Part of a small language model's weights.
Size: 24 layers, 4 heads of 64, MLP 2048 squared ReLU, vocabulary 8192, 186M parameters.
Architecture: rotary positions, gated attention.
Training: a variant of Muon for these matrices, 907M tokens, 6539 steps.
Each number is 128 + 24 x the weight over the matrix's rms, rounded and kept within 0 to 255. Layers, rows and columns count from 0. Numbers have three digits each.

# down: layer 16 MLP down (transposed), 2048x512, rms 0.105, rows 428-480, columns 0-127
# up: layer 16 MLP up, 2048x512, rms 0.0689, rows 429-480, columns 0-127
down428:147148106151122133139096110171141164151185145095124124176136128124094145123136120124144118134152123152092117114099134084137134130143117117112132127173154151125128089115116148160132109145099090149094165092121112116083148155119110120148135128101137099107144110140082135136138125127082136114078149064114095112113109138143134139112139121153124121118159145115124125097133130112131110162112
up429:148172104152068113110099124132102130151072108139088142130136170091150085135138135133135093086102133103138114165129094107167121163095156134128130090148157109145085113127159114134156141129171142119140129159120132178117105134141137132146118124119120127083086128056121155126086174079188161171089177083116130178147092146104128116111114112096100107133137124095086165109152118132135138098139
down429:141151137167118109117115094086113128153120121067090179129129139087117091147143105125106121103131138144143120212175111151131087162136174137125215170119151095157126161107103076091137105166087113119143115082147117193129183092147133147145141134132164137129163131130135138174171133092182110101139141115152118144097139132124097135149116132139162135147129100097168131142070115130140126165137
up430:163168110151128077149138165114149167148112162147119120139134136127174097106121093128116156112126130103181120094138139137164103075154101120150117171159102123147104177178110125162104123119131139099114081100154140095103111108143127140111121102118153134097141136145113095109151178121129157113124116111158138100096146142156103105160127145127112106134119171048172133138158139132133100166130
down430:140132111160145103118097158130135125110131126120093138124101119161122096130154148138126134133118086105120138126142137103125148117113143149093132114134143155141139142096117160134080148124140174134137164106160149110124124164099132121115132130094126082157114122149131166081116153124113153136106111128118115106123113121128114156112143144129156081149131138096120111103152101113116097074136
up431:084135110164115115108150091146116105171131100129154152164097127188141105161137121128141131169135148091180124123119119149125053109118140117124105119126134090205103132146180105163086152130126149135162113134155134154107116144126132152124107128144094176098114175106127122125103121105117181170104139124132111068107087135146122116125124187181069094135136143144102114115128164092142100123115
down431:132109076090071090140114091105150138148159090151088127116167162119168118125160077120148115117123147167160117148147141143113148118135142153140104098118113163121079117138116161150097150095116121089112132142106137149124149153160148074096105161141143115131115126163120159103142120104157155109174118118136132116156135141117133149093136136159106146137128123165124060162148126143083109089113
up432:136130140146150187145153066132162095107156136104095127103139151113151122100125149143121149145135146116156131157139141156075089121131153144098097162146096171111136111144156109094131123096133174126102163118138126157172101155128135133137125127148149125102134087122092138108104159181115104161131120155152081143096098157099145122139146089112152146136063111088060056166090103156133113137108
down432:146183147112100162083124110161126058124116128058110136102136120157119116149102152112126128100158131132151134161126087147133120127137130130153136125110102152154168106104154140135125143183130169133077163140154115188138147180108135131128086156136111175162149101108109159116109138180131164122136096145123142097105106151119150149125204149181152157107134107162120155093146141143155129153117
up433:152123100103140125135093124164131157117130134106086110119137137126098159121090103119111141105129101122130128119094100153101144094164153133115122177146059097101143154139081143107119110075150130164115118116136154110117106124127123136130139141153120138098174126135086140106149143107120111124123140166146089157113173103156186164145111124121129147111124153106138170093144148148113121124131
down433:082131102140131164118059101100111175130115119140148121110142151127157194112077112121138117107160130107108137110120139197134131158159116124129116143119180126096203170114115148126117129112135124096150107077144143124134119089136123133109109136155130128079129128138119142117183162148117127117138107099141164112122123146149161113092122133146148176102135124153119185147128135132117137121151
up434:130163119140097126120142137149102119126107107142095097122101099117147085133141166089151125107137126109128122115111113128118154133124144103104115127094134107172157107144123153125159150159143168195133131147131155175111111131156126136116108146086167107131122106178137129136181150080139080152085129068114138088159131129134083152111102139108107113066085062122122147171135114156153135133101
down434:073106110160154120132094165062139166141120151130099145100118135132135104126141147126112140117151117123087116104091182113134191125168093177129125133088169122121141128116116096139093117125128140095119127129129110096125112141096107175160125127141111086151152199123103145123098126137176146085125094132146106143118121133153112108113153130123132097116121092158065144096145165128119115150162
up435:168104161134126151141143137152153142125101145113085094132184156149178136131127153139105139111136171073149099103153118171156105112113120161082116126125142117107100148132138126155132097118122122071211102122135138145129107101186132158149102111139141135142122155102116105124149125117138090125182150147137145146137166147103100125138113104084133114116093170105181123143138115127115126113127
down435:157154136113108124085142151109092123155112099128133142129136093120095098093121099139138117136072135136150153170146171164169128103115113128104164101149097141136148119087139117113091125113109115113147113095101169157111109122102152158103134175113092151143102144147100172105134106118141137161125096139096124142088119119124164132159105100085168127123110129168166182101090127113146157120130
up436:141143136149128129115136131118132147144128159138141137144112140128127122089115136118087123123109126130136106131128127126146130140147158142119103130156132123145150110143121127138129141128123122148135143127117126148134140125141107136125102130125128120141095125140153127117126117120123139096136158122138126131137123115134132154125144141136129123133137101144125146136133141121124135148147
down436:111114130153121117145119121153151134144136116118107147129129116112142135103131129134108146136128136135144075122128154125133126132113121116113100118123122127120128102128105140158142143124143117126161126136108143124092111136132138134110123153125153105158124132119108135142136123113132140126125128115112157112148121142130115126105131133158111125119104115134127128095134116156115135129145
up437:111125131125140104144116172117131090126138135133115109137113146131138136099161125144135179103098084066135141119097125108119152109078169158109125120145140109120095146107155147122142157150120120159116142137107120139151136100194138171117121098134152117122128139140089114097134092139129068136130076095110153113127133117148103140124127114127140100138176092120157105140132135135110116143131
down437:151124148126124066156166102080086135151197124141130138111113146109148131114170175144113147104144159128137135186173113131125119142135092130144113145143125111108093145160100115116135130073136113105129085088106103108131127137107141134096142117113142131147117125179121133138170137137141089106171117150152088083121131113145111143111107140147124171153119125150138134085100106139111123085133
up438:104130138150106082114122087124148132148082135106121145127153098128166133126137112130138125118112139123114070174155148133109101148167087144112092131096113130150131108137095124104145148106135127128139122187152172130130105133138106146151132123145149164116118092134151154099113107139135125114137137099145121124087137175118100180151133141109134143141105151150122138153089167139086153131085
down438:148143147126119128133136148114158098085099140115133160141125131143141118162118106162140118163114135113128124113125114097113116128139124183141097133111162109154098109114126166086127168115119182143112161123118152082105098146099144144147112128122125103104131145163115149141175136120122134118112111118109108112111150162132117168142158137141093125170117141127091113153131181094146108136147
up439:128092099128140141127159118148146122133129112128111114129180158156081114160129159095109128112117143140086063093140151142207120139166173098123178145121140122147082136112164150097117111121170129128063158093093134141141138164141151111115157127148108117102130149129096103148139149124143145133084169131118115102132131125114131179116112114125158159141140138111113100093122092130145147177159
down439:131147111154116152128116110160107118074137120168164118137122164129130152074101130138092080150141142129138160132181150128105158146119182128114119101116087117127098113071132152117093128173142132138166132095126084124156101096103116192131122134110136186102123098130144110158121116159116120107115118107122101101112129139135111101175107134143114134134095113117135110122163108124164134131139
up440:131098099128141091156141106142133148146150127108089127106098175137118191113126144167115112102124126123102102104132130158154076139161112164104091148132149161147158128134112099101109150108162108151145154158118093114155093143125160125168125127120096123112144140155105113139150114125131158117139119200112148123118160112133175152135115115158111158144109147130102146083141113133110140132129
down440:144117156130149092138120166137141101104131066147124147131066161098101162138101155130085152147182173081092047161153100162066101138188133134135115099131185138130151111143139152153134146121104080102091166121146159115126129159106141118102147122151082131132126068147125141156116103124152143124131105102159160150152166141137113114118126112129157179078108133130097087166091111093113132133179
up441:116109057097125097121113114159101126087090167129130133144115145128139108114119111132108147158112129148145116115139128116170158147110126102113139113103106145110153110094137157147120095142156100134150123100141110153076136077152148147140120121085092122137127113127105135103100141157128163137149177127155124123163097139100137126086101174120099155120127104097127104147126152085142098125067
down441:133112080091113135145141168164126142125162142149114127120133088083185123170142091129095111130078156162109095130179151133175122124099091154136144119136128092140107091096089111114098099120152140190094120122133127113109112149138091138121137077079123095146125151138099126181128047130099098130135122150155134119138119099119143128107160155148114113155116106093145133101144143107122115097053
up442:127125158128117137152143182131132151108084097130112128142100126109121160112091128130132140150118123152147125140127158139115138136176149137117138099104114136136128116140127129101111137161128134130132146107156129131121109071133129090141158090145116099144144100099097144146132114109114124114120165116139092138129105125099139112152100115147153127159101135100116125092092129133147127145154
down442:121131120123150087151064116148123137094134120150105094129127108128133131147129123131125091140144137141112115101098140116129133119123107126163162121142134126129143101137134123128117126094105169108152123117157142110117146135139116143143136117138107111111116136109147101127158092114115110102138152154134119131130129115115099122124112132151110157130081114135125148096117123134132142123139
up443:130118106151138135151177109148114088166135103125134132130111138117135134102135112094111102148131139145071181124153128156130095153161128130117154154179133068094083156108153115128145141095147122113099135115124115126147102128103126114113130111120078130149185115131081089091089151123086141134156084128092127119144157145118146130111129111136119121131157105153139109118135088096134141123136
down443:179110120155142142121107119114165118131138128137174135136108128157169101095147128103136126151085138138125118137109132121098150109147132150096108113131141097105126169096120146156124108116130155113136118117148114162117134142112165121121089081150155147136154127148155133068128151125149145144145105126114116115139107112083117088108120143082120144126092115113151141122132133121169118107128
up444:117149131146118159141126075133161097112163094165118112182142131112131169131108160109137165167141089080119102104135143157147154181125148145142090089128139105115168102072169175119131170114151088117112130096146122112108107129151097144175123125124146150172163136111173107115129118141116126115123132178121127102141138137124086108130152095187108072111181115181173121124106111073136119141124
down444:120116185112133087144138136103133181136112108134101118133138084081134184155149110135103156152140144083118105127156127145149119108092122109155186108078074156166143136124061124127138111116133100134082072092160154166056084115127148084153093077078147144100153109117091088134142112178115090149155123111153104130113124103146128113131166099153139100099172079103083136127170078148140131133163
up445:159127084146185138157106094129133115112137127117087117127135140139160132113103111113158134123115145165133135126140151143136130134157080141138139119144157169153128104169114130133126120065121121128134113098154115097161140089159082136137187140142147109098134150140102120130154107148152121115145126180142137149158123139123102133157110159136130089173075111129114141130115134105129122147079
down445:146153096114168127124168071119159162152162141072127155105132146123129118122109086140142088121117139116120111112135111139120107146131115145143077059131126094153102145156154121086118153133128111169094138137146110174142145125112132132180104140140183116128115155131169102128113109133124147113142114155100170091121123116129131131115106145131120165128108091140114117146113127060099121090130
up446:144156066161150120109105140106109111085144081129115096123124158159142132169145142112114090137084163130132120122087124102150128120159094099140116124154173102098116145140165119149153150115141162141109124093143154125122090150156140098158120108146131077113115114097124144138124103202131115147159112153127087128151098141124138154139129101146111139172137177084113136155108138133120170113148
down446:117115126112103101152109137151107147151116102112122127152143155139117114116112153122131128152102185157103076158192098146160097135176081116144137132137147143079102163117147122117197083111127154137156119125144144080113171157127123142130122140108124165140118136103127097138130126168112139156105148200164086154125169119145144108163139138107140095105149159100132145108173137111133120114151
up447:147132116136125112165132127128110147117145126142129105145127147126148130153129137114079082126122144154160127129180134120125144124115086092139151163117136123118105136141131097130145120111132115139131137156133142160095139126118120134163146115119127130140122073128122114121104123168135125144100165133132128127071087118141128159119143165099078120086141136107141121112136153156147137095123
down447:153090146136175129157087125112129113163115120152126122128146119137152129177123131139151125106139119131151124134159119134117136114136124137140138133084138096139133149152131140132122145122139127154129108142126119136162136099126131124147129118125133092098111143102135135150117143141145117135131115147119128118133097158137115101129160119142130115148162126109160126119126145138109123131142
up448:155133114127127120146109115134148188156177152129121115132139146096105142112164134076107111108149137144163104095144148110122141126143159129159101124097158138128174135143119110148144158177112153142081143121094091149143099133142082109139097101139134107125162106127135121124094163156088143099129166152145107136107149125142118114137160140156139117110093136146097145140126145100122115139100
down448:144158141119119145101139121116133179113148172169101117136158135119109181097138108104140131128105114112164108112118161093115082099119130127115126109123138109110101138158083127108111151159139158107114150087134125115107132107083118145103106096141119118122114125112126182134101122123112137128124138128087166159105141145122168182095139142142115096133141153176096127119154120132155106156161
up449:139128147129137119137144124122131129146109131126130123121122137127125122122123127124136117131118138124129128124122134132121132123131120123140125131152127135105136135123119145134104125120123124129119127136124121137133120128130126131127119142119140132128116126134124137126125140137120125111132132126116131130127126129138124122130127117121128128119129137117120117117124129122121111136124
down449:132133124127125140134137119129133128134131133120125124132129118124132120129130121123122127119131131122123131131126135128129136135124126136134128144114125124121134122126133135137132125137126126118114130125128136132132126140117133129127131134125123134139127128130126123128126140130126127129131124132121129134133128131137130126126143122136133118148136130132118135125135121136130131121127
up450:106128144096090127117156117129136140102120164150142132125149137130150120148159154106149140132118099138097104108106108125108119140129138119100113133113105116138161126141158140133133138132123129154140102162126130146127104128131167150112125112116116115106150118135127111128143111122140093125094126100127101146096136118151129113145098132107114100111144138150150117148166117135125122152132
down450:130148106126115124151118126127091135136159111111129139133126119117139117108117104159121134133110124119094102148118095108137107127152129167142134136124131135143094155124130103129109130138166112156080099127119157101148149131126129108128118129127104134154115120103118112117112134120124132114141129157131116122103132155136144135119115147140136100114135087137159167125162125103126137105140
up451:127148125083133142117153094118158084110131134109111133112107208107090216148129092078154103120129170175112108128124103148167095122126171119106153112153157089147165119140097128144097127171155163106142087124114194135153110135126115112182129141121136121109115106108078121095125124140128157132118123163104132152103138112152150128105136110114155152128140152073118130145118150125118151162104
down451:080180125143098147165158091112100121166083121092111151209062111185095109136113099096113164145142145139135113187145173130106121100118181081176168104133147116152146119178101173181102128122136134070141144147095130117145197091129116149099134130114111124126096066080123117112126132155164132144146121136108118110077144190124159175163138089118152148143079145112173137118129133169139152112133
up452:139114150071086206104159133111079147116142124121115133149150095109166108147105141121062150094139093172136123145119174160116128116179127086121122152125135113144118125124157136131124121151157104139113107143142145119125090091135125086104153099157097172111123137103197127119104208050176113140169163157109083096143119066122123170105136150060124109135115142173131126130140144127169090142160
down452:089085105211150154113114152135127105100175151135146082148080100115145138133121069112101125102148089161124144147126110153160118138119080081139165088119140132137113159081126138155144100138120084134098156125137134151109135143121145136109115178122126054093099117127094117169086162107135127166125131103116131139156148076121159183140140189133128123124101122130134137137112099126103100158138
up453:121116129134115135086157139130132116137116156113110111119119142147132156129138135117118114119091090144116111144143126156124126128136132109111110117123133131135135179132125143145143148128119123130120158149151115113133161136153114114142139134137146151111107135122114147099145127120154175109134100158132133133141155133101106175162106097134123121097130153116107126106107109139102154128109
down453:132126106106143136139124135114116108128129141124137159102115120146151110161133086134134154104137126130141112101132121096139127151103111137138130141099117123168140120144125146121119131140096105158130111125126128149109144116133113144127147134127147140123134138140118163172104121110122105131157106133112130149106149137135091120132172127140135105120096118109113129119159146147136139140136
up454:160171114117104166111146157095151143119121147162161118123125154131146107120131114139134131139084118147133133092122111095168152113105119094111098108135115161110094133135163140148112110147149117165105126123123152134120134138137128142171116132127088161165127114122183155138128135100118129102106152080139126112138137100150102137148105123115126124117090143088094098112166133114137147141149
down454:126141143149147097144079139153147153109135134109107146162099158121119150139164150093136146142090182168113146129135109161169123111146159160132101127121140155105122132151109124142138135103073095105158129134151153167108121095106092112140104117125155135076119108144117126142118112112148135161121154142143146126117141133104122106143123123099100167098127097116138116140094099124125071112123
up455:106123101098149101123163154122145136137155128158129147092156127105156116110159138147117103131107107089144110159137136140149111161137122150161132145140158154152117134145116173108131117116126149120102130118123119150144097148145162145091180138100094149157095104126142125090117109163143114148105149121123115103106090099153106082134142153117146119146135080167126146143129144128117105076131
down455:132152106138106161098097156135139149086114135133155134128119107144122164100133117121162111121124132071127134148119142111110119131123145123133137164153139148136130145118168124119123121139143127102151160124122121143117136131141142126118104136139140176146126136123116132145131125116122095095127097131166131103161116085124126132088123141102129102122122126098157115144162112096124133176144
up456:141124115132147133139092131138106109137120135144111106097126106126129144144107127124132114131125110125132129122112128157107129129123153109126117109117118127128119129116111119115153138124117131133133121114133139139138119119115121112134142127108134122144113115128127132143141156130116132106125151123140103134125128124130132122108109102123116121120115139130133119145141131137125136134140
down456:127141117118128125113136131136104138105122110099127145134134136133106124128133126129114103117163110134117139137156118131119136139115140107134096143122124151117147125104132132109145135151099109136125150127120141123122142139144124135123127119139150122139121130118134137110122116112108125114129136153120117131108114126143121101127145136142137124121142130143128158130130103136136109139134
up457:135107117116114123147076131152096146117118150097149104154096161147116144131132150123135155098133106106167147133113117121116149144123127098092109105105112128141115135113131134113121138112108116187134143133087160112090090107134137112157114112106124164149103139094124136106135120138154097106141152121129116148135129121104099045138114123147140129101126131118125114136100100137122089122081
down457:101196151147141140138166135140120160172137084143119104137147132154158119146127115173092139131121103152123144118109112133116104127122124115124134105121125106128118126107128142131119108126130114136142101156179173117136145148165131138166106112128106098142135111132114132133147115153148104139106134103136117143112141117105179141140161128116125136138121170136096136112117149119144125148121
up458:136101090164144158134136080127146142141155110128132147109147135082109145139158156135109121139076172111158123109100138140104155155119114097170105112127154155176095210100089141114122097129140114109130122133143131055187111122165116091107103156122153127117134080163124107100144126152107124122142094149122106105109145148126122111127128102154127154091126154132141138120127106109094119176157
down458:137082120137156111098199139111133101092151116145114127161073145131082100114137144138114154124118127120098125088115127128154125120119137150153125163120166100155155127132127151140095123078151159116090151095150132127126108142102103121109081155139128115124107128100148115151162146151133111125133082141085107153131138133124137123108155152149108143179095138130126143114112138143117098120112
up459:125106145135114125081110107125155074122121150158094117106190131103174095135139097106127163137103118150172124095133098100149123149114090126134099153144133143145082108097121118119141152122134106134138112157087129127158148156128116125148113170160105149138114106094123126132150141099191137126144169114090094142155147126113157137111142114104145125207114130095140134155145116116137104166103
down459:137156166114121124156132138151125108106063129138089119168133095132128100163125141130120150161158126078131122145162124126150124176109124123145181159194135166138118169095128156137102128098115091074111183129134092132124105163107117117148135137172119120125166109119155110129135124142076119088135159142135065144155129154115097109121094145133154183119171129114125108104121183089129139160181
up460:127114170104141125124101137131113130121121135120118114098130088107125122126108140165169135171116110115140124135136141173107113147128134151150129140115111142124124113109125118151127146119103126130138097164088133117098127098161106150131109154146129104135151111096129126112118100128165131125139148108123132104156172108165113120137132082118127113138116148117114153117098105105126134164122
down460:136140149135123109147107125138108095132132113128124115140148168139135127141108144146112119139146122140131150128127126137133154119112145144136122126141077123134153104123144118123104121135131112089110098123103142123140106127127124130110135110117081157113125102152107135101116133114109128103155158118130169167115173119098114151158120126132147151091136111138127119117088125111121171133128
up461:121162143134108104109137160130144140119163121113199098110110145125145128129133172133126116074148169141162116116120156129132141131137118133105140116120132132122138108155141108095142116124132131123100166161108137130127103132142128125143101110156149179138084077122145134135105133126140087148120125158154113080131153136108148096165170099151152145139130096162139139120117137120162110108079
down461:117161136143086137109112114141129145109147099123108105116127059124081142140115130115153121109143085115101140145137126123115139105109139103136161146116116144156084118136120129190148121161120118114106122116093152150133107132119125167146137150124088148131122130123154101147120096174127118151138104084097139146121127070076184140118159143165133147132141160131156120124160113103146113117109
up462:068093114096094124121147140162121169165102098169100129134100104109134083117089128170153118103128137109109070127120130149129104150077103147132115146142104154099146110116096115119142146100128114149141119138150140165124118104154109149107101146128110154118137157108108129132123122113111125141094163112094089105137157133078060064135125163119106143140157113091098151087129107095152121129095
down462:134140122165098112131154150119112106157127115139164141143125152133136143103104098153120130120112165104116133148122097123091135113118134099167099140177103114146181142118139147164139152127117124147130096095137124086128097133112147133120101166132162127152125104118138156183131164138165150132076138123112150114157084087080147109111141099110105140106139112117116130132113160128124156087154
up463:151121176095105098123112170116105141140119130106118104147125145127153129156130138139137134146133106127140105147142119140155137103167130174132150087146121144076145170139176142146135148117098072148129121129136111138084124097171127123131105083128144140166138143143121143099074090115188120142140118172076088193121121155103116111139181140119121091136140154125117117153165122086124124095115
down463:117126109116117147150116132147131147163170133159137128107126121103068129111126098150192180138117144156175130157156123134132145132140171099141118159103154166115153116114102122131159122121130145099069192109089127132139085102127093143102159120118141116113141122136174119138132128112102131123154123150151129142109113104148098139149111111133091110107141120129175174120114125087131151112110
up464:154147165136133136129136126132121118107169117126125115074162130116142060073102098132119136130112079131110128103105110172102139087092141096124113118144121102180164131127122151128162151154188137164135129188145116094041117140171123163141141142144139078105173128142136124119136186157101128154139139093124161108117161123131095096127086115122110096114107155149134143136106165166104161122136
down464:124149151152160142143142138112116137146114098129134137176143115135129084103143124149095133096100150142165114138106139135113153135170148134143099187129104144120141139160124151143154147142130090121132141120137129152162079147151088119105101128160154110138152132141093111099138194104103072156137142111155145113088098141107131113133115154113107127123158167144153138153127165123128127071132
up465:115119117135098119131121146121126116137113154079119125144127147123177158098104132059141100155104112138136116087137127113147172065149120130075104140121118154119129100125137124121114084147115120166171072139130136148185131127116127153122100144128174171148170124121102133147113142161133118129118179104104187138139118130154119101134168138102114096103109141065158113135127091129134152154121
down465:119153138096100119153129091116143095119099106134117109135107156152162181140109125120141107159102207129140134186100172146117111115141118144125166134128128146124164090110134101140145087114126159140078158142144118109155142117150103121134128147171185144120119137113121139130139156102103145102154143136144121111114134143140142120131127159046115100113133136087121097113164131152119144143116
up466:112133122118148083142139133114135144125135178156154138126156081168109169132108123071120130151142108142092156175070166115112107133106130147143137137151117119130071142115119118093140117136142140067098179111154123118167101130170166136140124099141086139125170168101109105132165137113131130165112069117120108134113091155122142123102084087131098137127123159120132151155088106109123130142086
down466:152158142136149105153128179136151115131099141136160144146093123119136143081151103119097134063141109163108139123148137128145156164143130132120147143129159107107155128100189156101094120141086107093100155113151093114153098151124165135165170166124143129121069148124151156130115149164129122118069135130094120065110097115150098097126122167097137121142168102105142164156089130101110119123144
up467:173151162123117132111126159139129117111138125131147127108134075105152137126147124108116185122110131108143117148158110090096113134122157106172133109172104156127132132081104111090108103121155153145122083106130120164131152111145159185129142176153130103122101100114163100136173131143104099123147132142160138142103135108141124139142114105085121145134092112081150162079120117178069149104119
down467:128150148134137147132130183140108094109098126132102122088128139124174106144125098104158140166117128150088113128132128133131142105103119122115129136153101089120154108113129124128164167147078152077109115111088087120143159118109121124124145144170117096145148124104156124146114112146120102109152124107111109112115111124162152092135134081119114117095101122134155091103102120151110141135130
up468:100129152142155158082075079107116165179133128153131078120116151143119141119068090117155166137140114111105113134144176136176133096093180128130140141155126156156116103153154140098159094120146133110131141094130093103146165198149157190108163148112145082140108081136088124148126097120155155107126097165094153122135141124115174121136134140181190131137097089145111139146155129125106098147112
down468:135113062125158102135151104098138140161116113163154109098083135110128191155117104137133150138120116132132147129081156115137115138152135132089179171126155136151185124125127107145141114131090155097139129133173120103107101121172126114089137155166113151135179127086125117097128085111135156115130121104105136170106130103114116117059141146140108121156142106145159144128120094136112162170092
up469:128140109117164099115111150109151080103093102133112138149108151140152141116095081082105133116140119127093164115130114116144129114148139139130146152139113112140142164154119143080088124099124115121117105083127117110144155130159087141118119112182141137102090083137124160116119103108144143123111126115159128131173128102129131154132144134121150096127113152175116159108089177162153142149144
down469:125133134089103142130148120160128134130145128137170153149093116133155129120159123132123112119116148136158151131118130152191082111144112179123145157123135155164156126159124147132108177124114096113124117145150104120148172136103092111170111098113074079152151139139123092143129128109113147103106156128113134131111139136125171116119086110153085148087141119132109126105148155114172073100111
up470:117087120112108100149148155125137141123159129130095126128096103162117123128126125135131098165107126118115142147156114088117146138120165090129102152147119155160150136146143115142168128120128156155145150107116101093086109098140120136101118136144096165142150137179092137106099104137094099170155087090119138113139119139127111104146158123160105139104086145105097076119131146135069103172157
down470:157144162099111076103130106115098110096060074168137133129160102172173078138158166136131106156074122092133063160112138102120140153111143119119122152136143119104098113150149145113141112140114153157089140133132116037138095150122109133101140100108115167103130142134178138145140136144152092155170116115137165147107136116118108134121131141122121125131096107122114101130163132143116097154117
up471:088114210150148149162122158144155127119129064122163131071150149125115142132142128164156120130113098129130133097127085158128138137175158162152080112057098091127163110141107109085130086163117103075168101102117147070143122155132105146163124114116161132174109123159096129110172163170115130119091145101116128138147186063144129108090097117134125108118102154100102127106115126075155093114112
down471:105109164161123140184128154113153144137086132091113141104141150140174142134097104140080122054127103149113092143160112123146141177149148192120126149090087109110138095121116144101171122115098163105121107072136159099123075195110115077140166137105148172127106131152113094168087076144109116127116107131119089135194121120195124103110126129125149174100098121125121131140133134107145126093150
up472:147118073108141139095114190105103109096100117139111084127130133142125163147166132103143097101147106159143146128112157112158142133148121115123153104116126091155115124142139113122148154111099103127109114104115145103132099123143146050124120092119103106147120141120134125131180150169113166133125133146122107094104082140123140110117117133103111107150140143110148155162123113123164122134140
down472:131164112098130127120145107120146111114122116123114128155128126175143157162089131134130107122144183138144107138148145084079094133152115150117112090075152121135143132111118129119096097123094093095084154134118118126116138081137099099116127159104143128132157145170108108135082130114097120150120167156121132140115129106126160099129120135137096134135128107164136138125125114132143137121142
up473:151159135165115088141158124112134137144143169125156132128114122139111133109112111140146144132123136115104135119118131076120174119149178131098107083162157105150121106117123154107136094138088138123128088137146122132125149152173142086103116098142124141153139120139135164106133132119102104144155125080119124120144119139117111176130110134120126138138147134117185117184148130132137170113068
down473:123143153128125126130152104121131118137144113164126143139130134131143152143132085169141109128136138117136178115088123126144135069153141152164127116098123148114087159152159172170137174107087108093142115132142125118157153182098125116164126110145132086134127121117107099110111127137166168123146143104161138129126096112152136141094129123135087129120125131119124115139108111155158145135107
up474:109109172182121120126151132135141103089138104101125113131138138126136117136151108099110167086072158100059198138157188114096119176153161129140098161210124093094157140122142096145154114118107105137165107141135118127164097087160195090136073093125130128110132146100142098107125096140125170146115139086165149148149141126162145164143131118181112093116131152115128104107118116099144105117074
down474:130137113121091105127178125101095148120168090103196120131123097133134139138144100099123108126131129122117109155126123133121136110094108139148178132068094109139163120132084148101122137118141131112108133091128105130141147102126141133125165140115104100139106143170099139128120153124155100142142142131117148110148124144155131151138176139163091123123112127068130136163140112088117131130150
up475:129124148167125063126123136099112139153087104157119119104120109166147138141110123115137117144108140160164154122130142132104168136125167133082075086132089092130101129099076120171132093190151102095132142144094101095130127107128151119111114141134098124097120159102117141092158130135124130122114155138171128148177199113160105131134086076122071117123112112139125122108089142152108122136134
down475:131111078102161105102133122115130136145121122131166130142131078109102161157156136143110125108104130119151103101145122159187128136122157099183117080085123152136168123106148129131124134131148112137109154153169117170149135106136136148123125122119110110158105157116130115137127123125123107101126138100148134132183181092147096139150084108100116137117155118152111096138140129132142109146140
up476:110160162142146121107150157142108102139076146126107138106116179140176130129152130113115170134083121088129127118127142121122174109145138164173116110136149132119093153159137129123130157127095138087110162132123127107135116140126125133167152130149148153111073097097140115143127123133129093126144104113135149132137137158143134098138135127132145166128137157083121138134135137100116144145132
down476:125130153116155116094087155143120104130130095148122156116134121116108146094111129135132137163108115111128099134127107121122132130145146105128118142132173131109151095140121145118132138142141098109158136132118117145155092140117144127119104157156157135144135150126159119129120147142143101182145113129130137083096129145131130151117137136175145129130124148113113116137151173120111122117141
up477:113098166134187126122150116190149147123070127090119130131153147141139114131120120128131149122089136126131111120114134159152095112184135133175102084120123130109146135190152100110074111134083138089142116147160132171155106149116102086127109128137103142101137131124095091122102142115157155113144121080128078093120154153103164135109141134133116124103127129089101145064111154118124158144124
down477:106121131158117121171133139075143113154137102151142112098120148108122121114127082104109145147097121137111125124138130101120104143116152145110109146121120130153124115106160122156102144141153122124147109136157143131134159117116130135165149113113108136134134136139062112122102112125133169147133104125115126086152121138079130106136091124126129115122146146131164123143099143164111108123114
up478:100139102171141116128110124163138116121136122137114101126134158088103127121142139200148102142140109120163102122135150162137161136114106081134123142145113137150111146164146128159130116147130092101108145143095125107151118186101146118132118152108136105123149119141132102114117118094108143084113114137134090086093144141080140107132160144109090146174123180125131122133099106080119067121145
down478:124113131124126118137116118121190149155204107140113127143107103106145115176103123147155088104086128112154149118165107152163169137115117122163099137144123134155118102107098153116103101100107135136122107151145097118140127127116143130147126131110118194111126138120157099128116137094095044141124153145132170114107146183111156105097127177140132089116121154147163093119084145146140145104158
up479:136168102058096117136137081149123140166149148157139074095171139139138154099052146095109078150100169155149083116154154130137134136094098126159095140137118105117132129113151120179139124125141108148171114105158132144152131134163108127130131128147145114164071140098164135127074144123117133147104101131101120067105092075153103158132125141082169123168156165129124118113088112164164130119123
down479:141147152125163103090103073114146111084159141119143068167142161112131158117149162126123136141210125147134122078114100123116131152118152098131105114148116060139102066127137105152102128159098165121126150128134136127107083110097135148146134166155152102121111104129114170111147147158111172171111122071149132087137115137115102074120134159111134138155127135122080165115046110139161144132133
up480:152144154076110166088113172150114115128105113123132171089110154145110120117139136093125116137152109152104160135107123115142144187096135159133133175160147164174092139159118121147122108160163118135154125104114110135126138115130137120085100136115149132112171125145130118105153127153112150075131113144125141119126119094079139147130129126111144152145128130162114107126157113127098120139085
down480:136097139105117130148130149129126104149132135135114131090130100096115107141088118120156199110119130144147115142132120108131089173128106081146145139150101114121143085091108146123115149140139105154114147145117115071131152128134138119151136140112079137118150105154119112106117116115112097122132156127152173138119110115166135179095179143141090164153138134129113130143176135129147100118124